Part of a small language model's weights: 9385 steps.
Each number is 200 + 20 x the weight over its row's rms, rounded and kept within 0 to 999. Layers, rows and columns count from 0. The size before them is the row's rms in percent of the matrix's.

# down: layer 4 MLP down (transposed), 1728x640, rms 0.0338, rows 316-350, columns 256-319
# gate: layer 4 MLP gate, 1728x640, rms 0.038, rows 317-351, columns 256-319
# up: layer 4 MLP up, 1728x640, rms 0.0373, rows 317-351, columns 256-319
down316,099,222,192,190,184,179,184,231,200,190,183,234,199,217,198,220,197,196,224,192,184,205,211,185,170,217,209,199,199,213,214,205,191,243,211,193,188,202,191,215,183,172,232,198,166,220,201,203,182,183,207,201,180,206,212,231,192,199,244,229,203,188,181,204,214
gate317,101,237,230,198,166,195,218,196,202,212,192,202,161,181,171,225,199,175,200,204,220,248,220,180,234,181,246,194,185,223,206,191,191,194,184,213,209,199,167,228,218,191,190,163,233,209,187,204,214,196,216,183,187,186,181,218,194,167,210,215,222,206,183,210,189
up317,100,224,200,226,177,176,206,170,211,219,203,209,221,198,202,197,213,183,201,188,203,204,209,203,210,199,187,202,221,224,199,227,173,191,216,180,184,217,204,203,177,190,178,216,221,197,198,197,169,224,198,184,269,206,167,204,195,196,193,198,229,214,205,200,206
down317,098,231,198,224,190,175,216,229,220,212,218,204,240,204,180,217,216,203,198,187,211,194,203,179,200,190,202,188,209,193,191,206,198,175,192,174,146,201,193,230,204,187,214,201,164,175,146,226,203,202,170,167,192,194,193,227,230,218,204,220,221,212,197,188,201
gate318,094,199,218,199,218,162,215,196,193,209,171,179,198,166,208,292,203,192,193,207,221,195,219,205,180,204,171,215,200,234,218,181,175,207,190,228,222,172,179,210,194,216,198,199,176,180,178,192,225,186,213,203,199,185,215,220,217,209,235,212,159,219,219,158,217
up318,096,218,220,212,191,183,195,223,186,192,177,216,188,200,192,213,208,165,194,193,196,194,220,183,203,195,201,202,149,225,216,215,195,243,208,214,212,200,175,190,197,180,214,205,224,188,202,178,205,187,190,197,172,216,228,223,203,173,199,221,197,216,204,225,221
down318,098,195,219,184,192,213,187,183,194,237,216,204,197,236,217,205,188,207,212,201,186,218,150,207,211,198,189,161,222,200,210,220,200,210,219,229,204,223,227,202,173,192,190,172,214,194,193,179,192,203,184,179,218,226,209,192,250,201,190,198,231,141,201,223,155
gate319,099,240,220,207,164,207,197,197,181,227,215,194,194,181,197,215,213,226,175,209,194,192,227,194,202,197,175,206,170,193,205,215,195,171,216,204,180,231,204,204,170,218,182,219,246,166,197,275,211,198,210,167,182,196,194,204,179,206,152,211,220,210,190,169,215
up319,103,198,222,198,243,192,193,180,188,201,221,180,223,193,211,196,203,196,170,222,207,225,205,202,165,214,202,184,230,223,176,242,222,214,191,208,209,225,208,210,168,209,185,220,191,226,166,226,242,170,206,207,197,184,213,227,174,233,218,189,166,202,211,205,187
down319,103,180,190,164,183,200,224,202,217,209,183,212,184,169,197,230,184,178,206,248,188,172,212,256,211,204,192,245,174,188,165,203,191,173,241,170,192,197,212,181,195,200,186,217,162,205,196,184,192,178,160,194,193,205,187,203,206,205,217,187,180,224,185,185,198
gate320,104,177,212,195,195,221,189,255,175,211,197,181,216,185,225,193,230,189,232,196,181,215,229,189,186,208,163,204,194,188,195,181,180,165,224,226,201,189,231,212,196,228,198,215,216,228,196,193,211,196,184,194,218,227,186,204,184,206,198,184,176,210,189,243,213
up320,105,189,188,201,211,177,202,182,220,209,170,214,213,227,222,192,216,203,178,220,179,207,204,175,196,212,189,177,206,160,190,187,193,170,212,207,188,225,161,172,184,193,175,175,216,215,185,207,195,201,215,202,190,183,186,249,183,212,228,211,204,193,216,195,182
down320,105,230,206,194,220,193,209,245,221,190,180,194,176,205,253,219,233,241,236,155,235,187,206,241,183,182,201,221,242,193,185,185,208,173,198,184,201,198,172,175,149,211,207,222,184,200,203,215,195,218,217,202,212,217,204,217,183,193,198,171,196,201,203,184,207
gate321,104,210,186,208,184,198,196,184,201,261,245,255,172,220,223,208,199,217,180,187,224,195,227,165,185,207,217,217,165,188,205,221,208,180,197,201,194,208,206,215,208,199,221,174,199,165,199,200,183,196,201,180,215,192,217,206,173,213,194,199,182,199,176,201,189
up321,106,218,196,202,222,202,201,212,217,162,171,190,208,184,241,171,208,211,213,187,139,196,216,218,234,192,197,209,193,229,227,202,188,209,172,208,178,217,204,203,203,186,220,231,167,202,192,190,178,157,207,204,177,201,215,228,210,199,207,224,173,196,210,205,209
down321,101,222,193,205,200,219,199,214,197,219,225,206,213,212,182,186,236,221,191,183,211,214,250,170,198,243,236,222,199,180,228,195,227,177,248,193,200,195,225,199,178,201,169,215,193,166,181,187,188,180,196,164,163,190,214,199,216,197,231,206,174,203,198,208,184
gate322,099,215,192,244,196,238,219,200,192,200,212,189,214,237,195,209,238,196,212,172,198,212,200,194,203,192,175,170,201,174,219,229,208,246,202,216,223,207,174,187,232,231,204,201,184,199,185,186,224,185,197,190,201,236,233,181,201,214,202,219,239,186,221,186,190
up322,100,210,193,206,176,208,217,227,204,206,178,213,235,204,170,186,208,216,200,163,226,226,217,194,196,231,225,163,230,214,204,214,201,154,208,153,186,187,196,177,218,174,191,193,168,203,178,166,206,212,208,195,227,222,201,177,231,207,226,203,190,181,223,213,242
down322,100,204,195,161,199,173,238,191,192,157,201,213,174,168,167,183,175,238,218,187,186,204,223,186,184,189,199,174,206,223,219,215,196,206,184,173,207,226,222,193,194,209,201,171,168,203,204,209,225,212,177,186,186,212,169,194,223,208,221,218,188,211,222,250,224
gate323,101,189,194,226,186,183,200,217,203,205,176,221,178,215,167,195,205,186,196,182,191,221,229,186,228,194,190,131,180,212,186,255,152,159,199,202,209,184,194,198,197,218,204,189,180,224,184,205,192,183,194,169,220,197,186,212,196,238,213,208,215,195,220,191,191
up323,104,218,191,218,172,214,172,201,209,204,198,229,202,202,221,178,175,200,206,240,173,236,197,205,174,191,216,217,172,193,203,197,217,219,219,204,177,194,198,215,209,188,209,214,183,193,195,177,213,203,217,177,232,188,209,181,196,196,160,215,176,166,172,251,182
down323,107,207,195,188,196,210,183,201,164,171,199,174,189,177,209,184,211,203,210,202,196,190,196,241,229,189,218,212,189,159,200,191,220,182,196,184,217,224,216,205,219,202,191,191,214,202,164,217,188,181,184,185,203,198,212,179,203,243,157,172,196,197,212,190,202
gate324,098,181,196,201,169,232,207,201,214,201,200,205,178,214,224,199,192,197,192,200,185,194,207,205,205,181,192,198,185,193,206,207,200,184,181,202,188,180,204,203,226,193,158,194,241,206,176,182,192,203,181,178,210,189,195,177,172,220,202,202,191,203,180,233,211
up324,099,179,199,207,192,216,193,237,181,224,182,190,202,229,187,239,212,264,197,225,200,197,213,180,197,209,227,179,207,181,203,210,206,201,202,208,166,175,208,188,209,226,236,182,197,254,209,190,210,178,219,202,216,188,183,234,233,227,194,197,197,207,189,227,223
down324,099,202,207,217,207,226,184,186,223,221,195,200,221,219,212,154,197,169,221,192,219,205,208,169,208,192,187,217,190,170,239,219,179,191,197,226,239,191,229,214,203,225,247,190,184,186,215,230,189,216,205,178,209,191,234,181,185,224,204,195,189,200,196,231,216
gate325,101,183,208,202,199,146,187,222,227,184,193,195,172,181,198,185,228,220,195,209,201,242,237,199,199,231,228,188,200,219,211,204,177,210,185,195,221,249,166,237,200,209,234,177,212,178,185,204,203,207,224,220,201,222,197,188,194,224,176,173,195,196,217,162,238
up325,100,210,212,195,184,201,173,211,196,193,207,201,200,213,187,172,157,206,209,202,182,204,188,201,180,199,192,219,213,222,191,175,198,214,191,204,159,222,183,221,177,201,212,196,176,208,199,187,190,198,210,183,209,172,228,162,181,233,197,165,247,192,190,214,216
down325,101,204,179,163,181,194,208,199,189,197,204,193,186,196,215,173,215,173,227,184,172,167,226,213,220,194,194,220,191,222,229,192,178,162,208,219,182,176,205,175,180,199,257,175,197,214,214,211,204,212,217,241,227,219,198,248,218,150,220,172,137,226,189,231,230
gate326,108,207,224,219,185,184,141,182,217,221,198,185,194,212,191,158,219,210,216,169,204,179,221,185,216,223,194,180,209,222,219,214,194,215,191,212,200,216,189,194,193,197,195,205,153,199,212,196,209,213,226,205,186,203,188,195,177,211,169,206,175,220,195,201,228
up326,107,209,165,216,170,164,198,216,185,220,215,197,199,164,207,185,195,219,201,191,205,196,205,211,221,196,207,121,215,197,199,201,160,180,203,231,202,240,210,220,137,232,245,235,199,215,214,196,179,198,209,214,182,214,189,173,188,237,186,173,182,206,198,193,199
down326,101,190,164,179,194,153,192,210,198,183,177,222,182,181,179,192,219,214,205,209,206,164,211,250,190,195,194,166,206,191,191,163,197,183,187,193,198,172,224,188,211,198,232,213,222,197,218,195,175,245,235,177,170,218,191,205,205,210,157,249,210,218,178,186,240
gate327,102,227,213,207,218,204,190,188,182,182,188,226,206,199,187,188,213,203,175,261,201,182,202,201,209,167,188,234,190,210,199,221,200,194,173,200,226,225,212,167,200,194,205,186,212,218,176,202,150,184,180,215,176,192,219,199,222,207,217,200,216,195,197,187,181
up327,102,210,202,180,184,179,215,210,178,171,209,184,253,213,197,176,212,198,142,175,181,208,193,193,205,180,212,186,213,191,245,210,215,207,193,191,161,171,224,203,193,181,215,192,196,189,196,210,174,182,206,199,189,211,161,216,188,174,219,201,211,195,199,195,191
down327,102,203,167,204,222,211,176,187,245,206,203,182,189,192,182,200,192,159,188,200,183,211,183,177,190,216,227,222,194,197,197,170,206,185,199,204,217,253,194,206,213,209,221,205,199,228,186,203,184,201,175,205,170,176,192,206,188,197,212,220,234,234,192,226,193
gate328,106,190,222,205,214,232,200,207,209,210,192,201,178,211,198,201,238,203,214,174,173,201,197,168,197,185,230,189,181,235,209,193,224,208,228,197,198,191,200,222,228,173,234,205,213,204,195,197,205,197,192,209,182,201,219,204,216,194,230,205,239,211,185,216,190
up328,104,212,217,188,217,205,220,218,194,192,155,221,204,215,165,223,189,191,207,180,202,163,195,214,211,224,170,234,201,209,159,217,237,210,211,188,211,207,208,182,206,197,213,208,226,222,208,212,185,198,187,213,223,215,200,232,216,209,209,187,214,204,179,212,179
down328,104,193,181,198,196,228,203,174,222,142,188,193,219,186,210,196,215,200,205,194,209,246,191,234,194,151,212,198,154,168,197,215,193,221,223,205,219,173,220,223,198,227,214,164,195,231,204,208,192,180,224,204,186,158,180,163,191,190,199,207,213,182,184,237,231
gate329,097,185,214,194,191,190,182,255,199,219,191,185,201,188,216,162,220,170,187,270,182,199,194,194,223,178,205,182,196,226,193,252,220,187,205,221,206,210,194,219,210,214,206,218,192,193,189,189,223,202,212,222,192,202,218,222,169,204,182,219,199,189,196,194,159
up329,097,206,176,199,216,225,230,207,190,198,164,203,230,165,206,198,192,218,214,186,153,222,214,211,191,223,204,224,195,204,210,205,211,208,201,188,210,195,197,194,191,205,222,189,199,214,237,211,227,197,200,187,168,215,204,187,178,206,190,219,175,207,192,216,224
down329,099,181,177,177,198,207,179,231,209,220,176,188,196,202,181,195,239,188,178,200,174,224,193,229,200,229,199,177,197,238,237,228,190,189,197,184,201,212,228,193,166,161,196,210,207,223,179,232,151,188,185,177,198,206,199,222,201,222,194,231,186,184,218,184,182
gate330,100,171,204,214,212,199,187,182,209,191,170,170,189,198,189,185,230,205,203,198,206,228,207,203,168,201,191,197,169,200,240,186,218,212,223,196,214,166,188,177,190,183,196,218,199,211,201,191,197,193,189,159,187,181,205,220,197,224,193,180,195,180,200,214,201
up330,097,197,237,188,197,199,199,176,238,146,204,220,199,200,207,221,191,220,202,184,204,208,181,186,188,239,214,193,195,208,181,175,229,196,192,233,227,185,240,191,207,180,205,183,181,207,173,183,215,194,201,204,217,181,190,187,202,217,208,183,236,190,194,202,207
down330,101,221,199,178,167,159,167,192,216,178,150,237,200,189,232,239,172,185,170,241,219,182,176,194,183,202,189,178,197,231,211,198,217,209,192,191,191,208,230,209,208,192,180,228,199,212,191,189,182,203,193,180,210,188,211,190,215,175,196,204,220,196,184,221,217
gate331,099,217,209,227,219,174,204,221,191,217,156,191,184,249,191,206,181,199,216,217,220,233,180,196,235,227,222,210,180,221,226,208,161,169,176,159,232,208,206,194,199,179,230,241,185,186,193,212,154,212,181,191,213,216,224,214,201,191,212,210,200,186,253,208,235
up331,096,202,220,217,176,202,176,193,198,209,235,189,212,205,204,217,203,155,222,152,200,197,209,178,192,225,193,196,208,194,203,182,205,226,228,222,171,212,195,194,173,189,185,190,194,223,253,175,239,211,181,208,201,196,218,217,189,223,216,184,198,183,202,203,197
down331,098,204,219,204,230,207,226,199,177,170,220,178,211,188,194,209,211,210,223,211,225,203,164,208,250,256,214,203,205,226,213,219,152,218,207,222,231,167,214,194,186,196,197,173,238,191,201,179,230,172,164,206,174,209,189,200,190,190,177,221,200,166,212,225,203
gate332,103,223,187,225,181,198,190,211,217,188,185,178,217,208,217,209,202,196,167,196,199,177,198,200,189,174,243,197,212,173,226,208,173,231,194,201,212,184,150,211,226,223,166,204,195,186,192,171,204,209,216,177,211,234,183,178,210,209,210,213,228,188,229,196,204
up332,099,201,193,202,136,211,231,199,193,192,196,180,193,205,206,213,224,168,205,219,177,218,194,225,190,185,174,180,206,224,175,235,213,204,195,194,224,186,178,206,206,197,191,184,273,181,187,218,212,212,196,215,205,193,205,218,236,208,236,206,200,195,215,195,207
down332,097,219,213,191,182,165,172,183,187,204,167,205,206,204,177,200,191,217,183,227,179,219,219,221,186,164,213,197,215,196,174,200,208,176,180,222,181,178,193,186,184,210,222,195,195,216,158,230,195,189,167,221,188,188,232,170,206,188,215,203,149,244,184,212,226
gate333,097,187,231,207,202,175,181,169,213,192,260,202,200,224,207,202,218,175,196,190,224,200,236,197,182,206,184,196,160,207,221,233,182,205,225,187,199,191,233,201,184,213,229,189,216,171,200,216,206,197,194,217,189,199,208,178,200,221,224,213,226,206,213,215,200
up333,095,219,194,182,233,203,209,221,194,210,191,177,196,220,219,144,204,203,206,224,175,188,184,186,194,199,208,201,194,208,264,217,172,192,187,207,195,196,173,200,209,231,178,238,209,154,206,169,190,221,221,185,198,178,202,184,180,177,229,213,206,179,210,222,207
down333,099,190,240,214,185,178,207,200,188,194,222,207,205,191,223,207,211,220,211,209,179,216,215,203,168,196,185,204,220,199,182,200,168,171,206,220,196,163,238,203,202,224,182,207,215,192,188,198,193,217,231,198,180,172,163,208,182,218,230,206,215,213,193,157,186
gate334,097,236,169,223,196,209,201,195,166,193,207,176,182,230,184,217,146,233,186,212,198,198,204,192,205,226,204,184,243,186,202,206,186,199,190,249,211,204,194,223,219,213,190,198,214,186,182,218,179,203,203,202,208,204,228,231,212,257,192,240,224,217,162,195,197
up334,100,202,215,199,175,200,182,182,208,200,160,190,204,198,190,157,214,190,229,205,195,219,170,204,189,184,226,202,202,193,197,206,195,174,182,203,205,208,198,212,208,196,209,199,201,200,184,208,221,202,203,198,161,174,197,199,205,185,208,186,187,253,165,213,215
down334,100,191,214,185,218,152,186,232,171,201,211,202,197,205,191,230,236,179,186,162,217,209,238,196,210,225,196,191,187,227,211,191,222,198,238,194,198,195,196,173,237,195,201,220,206,216,229,196,196,190,194,227,213,153,174,191,187,188,208,189,196,187,204,260,239
gate335,102,215,217,214,188,162,211,180,200,215,186,216,196,244,230,213,208,215,211,210,208,168,205,165,194,177,235,178,193,213,222,193,189,209,231,158,224,174,228,207,201,216,219,184,203,201,202,199,206,176,229,205,177,159,203,207,235,195,195,195,192,159,207,217,195
up335,099,210,180,205,214,193,193,220,197,174,200,178,209,198,170,197,201,184,174,179,196,211,172,225,220,213,201,172,204,220,236,201,238,229,191,186,229,185,165,243,212,242,209,157,191,180,239,205,185,223,181,228,203,208,210,204,206,218,209,194,216,187,199,188,234
down335,095,181,200,209,222,184,199,193,203,215,185,180,198,208,201,221,231,227,173,182,167,186,218,136,201,199,225,180,207,192,267,214,227,198,222,198,184,168,198,186,165,206,213,188,207,159,180,206,180,211,218,207,219,212,181,241,173,172,225,207,212,185,205,201,184
gate336,101,176,202,199,183,191,199,180,190,201,170,183,195,226,216,178,215,205,198,204,228,169,211,207,189,190,194,202,196,186,231,242,213,191,193,229,228,204,204,207,189,189,164,176,233,207,184,211,195,211,205,173,180,192,221,190,200,238,221,183,207,182,204,204,203
up336,103,201,190,181,206,195,214,213,178,186,219,208,229,189,182,197,220,177,212,210,189,221,244,212,185,200,211,193,228,237,210,218,183,197,192,187,186,217,202,208,229,208,181,219,213,205,202,245,220,187,179,227,202,220,202,195,186,176,209,196,219,175,204,208,198
down336,104,199,206,238,187,227,215,230,187,206,220,244,183,205,219,188,195,160,208,192,199,193,186,149,227,185,221,197,185,184,186,253,204,184,193,196,173,196,196,195,182,216,243,202,203,218,170,203,196,207,182,208,250,201,199,178,192,216,229,211,199,233,177,185,172
gate337,099,200,170,201,182,176,193,182,182,182,205,201,214,194,205,218,235,231,186,193,217,186,202,217,199,244,203,195,183,233,227,188,227,211,159,187,193,195,213,204,235,218,173,210,196,237,199,176,175,192,202,185,224,197,199,176,199,190,202,168,197,185,181,199,224
up337,097,196,190,212,195,222,186,207,187,176,152,197,188,184,222,186,177,177,215,165,204,171,191,168,189,175,207,226,193,202,180,183,220,207,165,208,190,222,188,203,187,188,188,192,199,188,194,221,213,197,228,206,210,237,185,230,212,199,189,228,183,183,171,191,193
down337,099,178,184,203,229,230,242,173,175,204,220,224,186,211,196,223,212,201,177,223,202,207,162,213,208,178,179,210,231,192,190,203,198,211,200,190,170,206,145,210,211,215,199,180,172,182,186,212,217,213,166,176,195,226,232,242,214,224,208,216,214,159,179,186,206
gate338,096,217,230,215,202,231,174,227,153,209,227,199,194,176,221,189,199,189,205,227,178,189,198,205,195,208,226,188,221,175,198,176,219,189,176,207,175,225,198,211,250,184,177,178,171,189,202,194,190,218,176,216,208,191,217,229,149,200,207,208,201,177,252,239,169
up338,098,184,196,191,205,199,220,210,154,197,238,191,192,146,206,162,191,186,211,199,203,219,211,197,217,205,196,194,213,210,273,209,183,183,184,180,190,245,207,172,206,216,187,193,192,189,250,201,197,211,167,190,196,171,221,243,199,171,199,185,169,149,190,198,168
down338,097,229,208,176,212,194,243,194,202,214,199,206,221,167,221,206,211,184,220,189,202,185,208,239,208,206,210,226,235,187,214,219,198,183,214,175,199,219,173,182,225,229,193,206,190,198,207,196,200,190,194,181,202,192,212,202,188,200,191,193,191,190,201,171,220
gate339,098,193,199,202,205,215,200,233,176,212,178,191,168,217,197,189,192,169,238,206,172,216,173,199,208,241,212,193,211,246,195,218,229,182,187,214,213,216,188,222,234,194,202,186,198,147,199,207,192,199,186,210,194,205,188,206,207,191,192,216,208,196,182,247,184
up339,096,186,194,192,224,188,187,199,216,207,192,199,232,207,195,197,178,174,245,194,191,175,175,194,218,203,224,219,201,242,179,176,226,184,189,212,197,215,218,205,225,200,197,188,170,197,199,170,168,225,194,234,197,183,220,214,235,145,204,207,211,218,204,195,165
down339,100,175,242,196,205,202,194,201,222,192,201,196,210,202,208,189,175,222,195,215,217,224,196,182,187,201,185,211,208,190,209,186,195,205,222,172,203,204,194,200,202,196,213,220,210,175,194,229,186,223,230,214,225,172,200,169,201,178,234,232,191,191,204,141,200
gate340,097,168,176,201,190,191,200,188,223,244,197,227,219,212,196,223,212,187,172,204,219,215,202,189,198,232,200,187,219,208,212,203,210,190,198,209,202,219,227,203,189,205,167,188,202,205,199,203,221,236,237,161,167,207,175,173,223,216,172,174,234,210,221,230,234
up340,098,187,219,177,226,207,197,214,200,194,187,163,191,189,198,209,178,147,209,203,199,216,176,206,204,188,191,209,200,192,196,196,191,199,163,221,227,193,158,204,189,237,189,212,190,216,241,217,185,166,193,198,187,186,221,210,226,203,212,225,203,203,183,167,213
down340,100,185,171,220,163,224,183,173,220,227,196,195,205,237,192,180,208,170,176,204,189,222,214,187,219,204,217,213,179,252,199,188,193,181,230,187,193,179,194,184,204,185,208,192,200,219,219,259,210,184,207,212,222,196,193,192,238,216,188,214,192,185,138,192,177
gate341,096,218,240,206,200,220,213,170,169,211,212,203,180,207,210,218,259,173,209,183,225,229,187,181,207,193,227,201,218,176,232,203,162,179,223,196,179,198,201,190,172,189,210,206,175,207,207,219,231,229,234,203,200,220,199,193,221,191,242,196,194,225,192,196,192
up341,097,189,192,189,219,197,205,207,193,193,211,196,182,192,198,174,209,182,188,174,184,224,131,189,218,233,181,195,200,195,203,195,196,181,176,172,204,203,177,200,203,198,186,200,156,226,208,172,204,221,207,187,241,199,211,199,198,160,198,234,224,187,238,215,182
down341,094,190,202,192,194,197,195,217,206,174,204,207,198,193,231,185,188,188,175,201,214,201,180,200,162,205,199,192,182,173,243,211,184,207,216,179,210,167,199,190,160,217,186,197,208,211,135,218,231,200,232,180,184,178,216,211,220,168,166,202,166,167,187,157,190
gate342,097,187,222,199,202,222,184,180,207,184,212,199,196,207,181,204,212,198,227,211,198,204,216,206,177,194,220,175,193,197,199,213,188,184,233,215,184,159,155,166,177,216,192,218,156,196,214,181,152,215,220,221,192,202,174,190,182,188,215,228,192,189,202,212,187
up342,096,221,195,204,210,201,181,209,212,210,219,225,192,198,164,218,171,207,209,194,172,196,195,161,241,202,175,204,211,227,196,190,220,212,199,205,202,218,185,197,195,217,208,221,227,168,221,188,199,224,219,235,206,225,235,190,189,210,234,203,228,191,197,206,209
down342,097,200,235,171,206,234,191,195,209,176,203,152,191,195,177,202,196,198,198,191,211,191,208,225,187,199,155,206,192,229,176,183,186,198,180,193,178,183,168,190,177,210,167,208,192,187,228,200,204,238,231,211,169,188,170,206,163,222,215,218,211,158,231,204,229
gate343,098,182,191,188,173,180,189,196,211,195,210,204,189,218,209,189,211,176,173,206,213,197,182,206,191,213,195,204,190,172,195,175,233,179,215,226,227,218,202,226,188,202,219,193,198,195,194,156,198,214,162,181,158,194,208,242,203,234,206,218,162,187,195,218,223
up343,100,220,190,195,194,184,207,197,216,193,221,182,194,198,195,188,191,228,232,208,193,201,201,192,222,174,176,164,211,196,204,191,189,221,193,212,163,199,220,184,183,193,188,237,193,212,210,208,203,200,221,210,208,213,211,190,180,203,179,154,207,196,157,171,224
down343,100,192,197,219,186,228,198,209,219,179,222,214,207,212,221,219,185,174,197,163,164,194,208,148,165,183,194,165,161,192,172,194,216,190,201,185,221,201,202,187,209,179,179,224,194,180,225,176,178,186,173,214,192,175,162,184,215,247,196,223,226,184,203,183,140
gate344,101,193,206,197,202,195,208,203,213,218,220,222,216,175,193,199,197,166,213,226,209,189,231,189,213,239,191,217,174,191,176,163,210,197,176,186,238,188,206,202,189,180,230,159,249,192,182,162,221,199,200,214,191,236,212,182,187,180,176,185,199,180,193,211,186
up344,099,225,193,196,203,222,202,211,201,202,181,198,232,215,209,184,180,203,214,198,209,165,185,194,225,178,178,221,199,190,205,220,214,205,179,244,189,185,178,187,185,206,210,180,226,203,240,230,207,199,187,195,231,194,198,246,236,178,205,171,207,190,179,194,158
down344,100,210,193,185,196,191,212,236,192,194,234,246,218,210,228,184,212,217,248,161,198,196,178,222,221,181,201,223,206,202,217,220,190,182,209,199,196,183,176,223,186,182,224,180,160,237,189,216,178,229,185,206,171,211,164,197,213,216,210,167,147,220,209,227,211
gate345,098,173,192,221,184,188,222,204,218,203,208,225,207,218,211,208,219,189,216,201,192,183,191,198,211,159,173,205,217,193,224,220,226,229,231,207,237,231,182,176,247,233,220,227,198,220,208,169,203,204,200,185,204,190,161,230,166,214,220,209,183,191,209,193,184
up345,099,196,166,235,198,238,188,200,175,206,195,227,189,231,220,204,228,174,208,241,195,203,192,175,220,193,197,207,221,175,182,190,233,214,198,211,212,190,197,199,199,183,208,199,237,179,190,198,231,230,194,178,200,178,231,141,173,155,222,224,191,202,177,202,228
down345,098,162,225,206,196,240,229,212,189,235,196,200,185,188,208,167,210,163,188,219,183,166,219,236,211,207,180,209,217,200,224,179,224,217,205,191,187,180,197,193,231,202,211,213,190,193,199,167,224,230,216,218,233,173,197,215,170,222,210,198,186,204,209,206,197
gate346,098,202,213,217,204,174,206,208,201,179,209,217,210,240,217,159,209,210,191,203,194,178,212,188,230,167,224,212,219,205,190,204,209,213,234,156,194,180,169,221,193,187,175,181,187,214,197,161,189,219,195,215,178,206,187,215,191,187,218,197,224,195,205,220,197
up346,099,202,219,194,236,203,202,188,207,197,195,158,192,217,223,222,197,191,195,183,194,180,220,187,232,195,181,194,203,166,199,176,204,217,225,195,200,209,179,195,227,208,204,157,198,195,220,222,208,215,196,231,207,209,239,185,199,184,220,203,177,231,195,239,193
down346,100,176,175,187,179,194,195,223,204,202,173,211,186,158,186,200,204,237,229,209,203,195,188,182,178,205,188,192,206,188,189,184,212,219,225,208,162,213,202,231,191,165,223,211,177,163,203,211,179,185,252,163,217,209,214,211,199,196,188,210,193,200,182,203,201
gate347,098,197,242,227,161,202,223,216,193,206,198,216,165,211,207,222,211,178,225,236,167,197,176,180,214,199,200,194,220,205,225,172,216,208,182,187,202,183,194,223,191,166,158,172,213,193,180,185,173,188,210,192,223,228,208,183,197,217,185,189,254,242,167,178,218
up347,099,228,191,193,205,203,197,238,220,226,195,176,223,165,219,186,203,205,208,175,223,239,197,228,234,233,186,226,198,188,212,202,195,224,174,204,177,179,217,217,209,180,163,238,216,180,150,200,181,224,195,239,209,161,183,194,223,197,204,209,238,183,226,163,185
down347,100,195,196,193,203,208,221,158,206,197,196,197,198,195,159,195,200,165,208,138,206,213,170,205,211,244,202,214,192,186,222,175,165,197,192,191,215,206,199,220,221,204,199,194,215,186,197,204,220,232,189,221,215,220,215,197,217,222,218,231,194,181,181,234,205
gate348,098,214,190,192,209,208,207,213,215,200,230,184,196,202,179,196,186,224,185,219,205,194,190,209,174,195,194,176,207,179,219,213,212,217,196,225,188,218,192,186,197,197,202,210,207,188,176,203,169,207,182,180,198,190,229,218,207,201,201,169,177,175,197,238,155
up348,097,189,189,201,187,209,210,219,184,193,182,198,223,169,171,214,212,203,202,182,223,235,187,212,203,169,208,208,175,204,169,184,197,242,256,221,175,180,151,202,200,214,197,189,224,169,179,218,211,233,200,229,196,186,222,216,181,192,238,201,186,213,199,220,199
down348,098,212,211,249,167,190,203,177,183,195,224,191,216,219,196,171,186,193,243,184,232,200,199,147,157,224,186,182,214,214,234,209,205,192,213,231,180,242,195,231,196,182,206,229,198,166,198,181,205,198,205,211,193,207,161,208,188,197,188,213,208,195,214,219,230
gate349,104,196,189,234,194,224,217,215,187,210,181,216,216,201,206,215,218,172,203,189,209,187,226,198,201,186,190,217,214,196,214,180,207,181,193,191,185,171,196,169,181,220,166,230,198,198,217,202,199,195,206,188,199,201,214,194,227,213,171,182,188,160,200,204,208
up349,101,215,198,185,226,214,220,208,219,189,184,194,214,217,176,173,228,173,208,228,194,204,210,207,176,194,231,197,207,203,232,226,171,185,214,197,195,185,208,168,150,182,207,204,190,235,196,194,207,198,245,233,217,223,184,203,193,169,181,205,211,197,236,207,200
down349,103,186,224,193,191,172,222,193,168,221,199,195,174,177,190,160,239,191,218,201,215,196,196,226,219,168,155,205,185,229,213,208,178,222,190,143,173,217,180,200,160,223,196,238,212,223,215,206,172,209,200,231,234,191,197,190,193,177,177,207,196,221,172,213,173
gate350,097,138,185,184,198,189,190,171,194,173,201,190,235,204,204,204,211,217,168,204,209,204,186,201,172,214,190,211,204,192,201,178,186,204,211,178,202,184,216,171,217,202,156,204,197,214,212,197,182,189,224,206,153,204,199,217,222,193,214,196,211,210,204,202,225
up350,095,213,188,225,203,184,233,210,160,196,200,193,185,193,231,215,187,170,201,210,273,189,199,203,182,197,194,205,199,185,174,190,200,208,209,188,184,207,205,177,177,187,206,140,186,182,191,189,224,165,226,214,241,202,197,210,164,248,198,224,192,208,207,207,212
down350,099,203,190,202,217,194,209,212,173,203,182,182,194,167,201,201,197,258,172,212,207,205,265,183,191,186,204,179,181,178,189,191,236,205,199,244,172,191,201,236,244,175,161,160,213,217,194,208,220,206,183,158,208,184,210,194,180,228,190,199,199,201,179,227,168
gate351,103,225,203,215,178,206,222,199,196,205,239,210,226,185,194,175,172,171,185,186,205,186,190,176,225,189,158,194,214,180,237,223,212,178,169,233,177,175,215,186,193,230,186,230,193,188,218,200,225,212,242,187,220,261,216,222,193,202,197,176,188,162,183,222,210
up351,100,188,175,230,188,207,200,242,205,170,213,231,201,200,183,193,177,208,200,218,199,209,185,197,206,223,196,220,169,205,187,202,226,234,171,165,219,205,142,185,182,217,181,223,198,191,156,200,217,223,211,200,205,231,205,192,225,174,180,214,179,169,228,190,223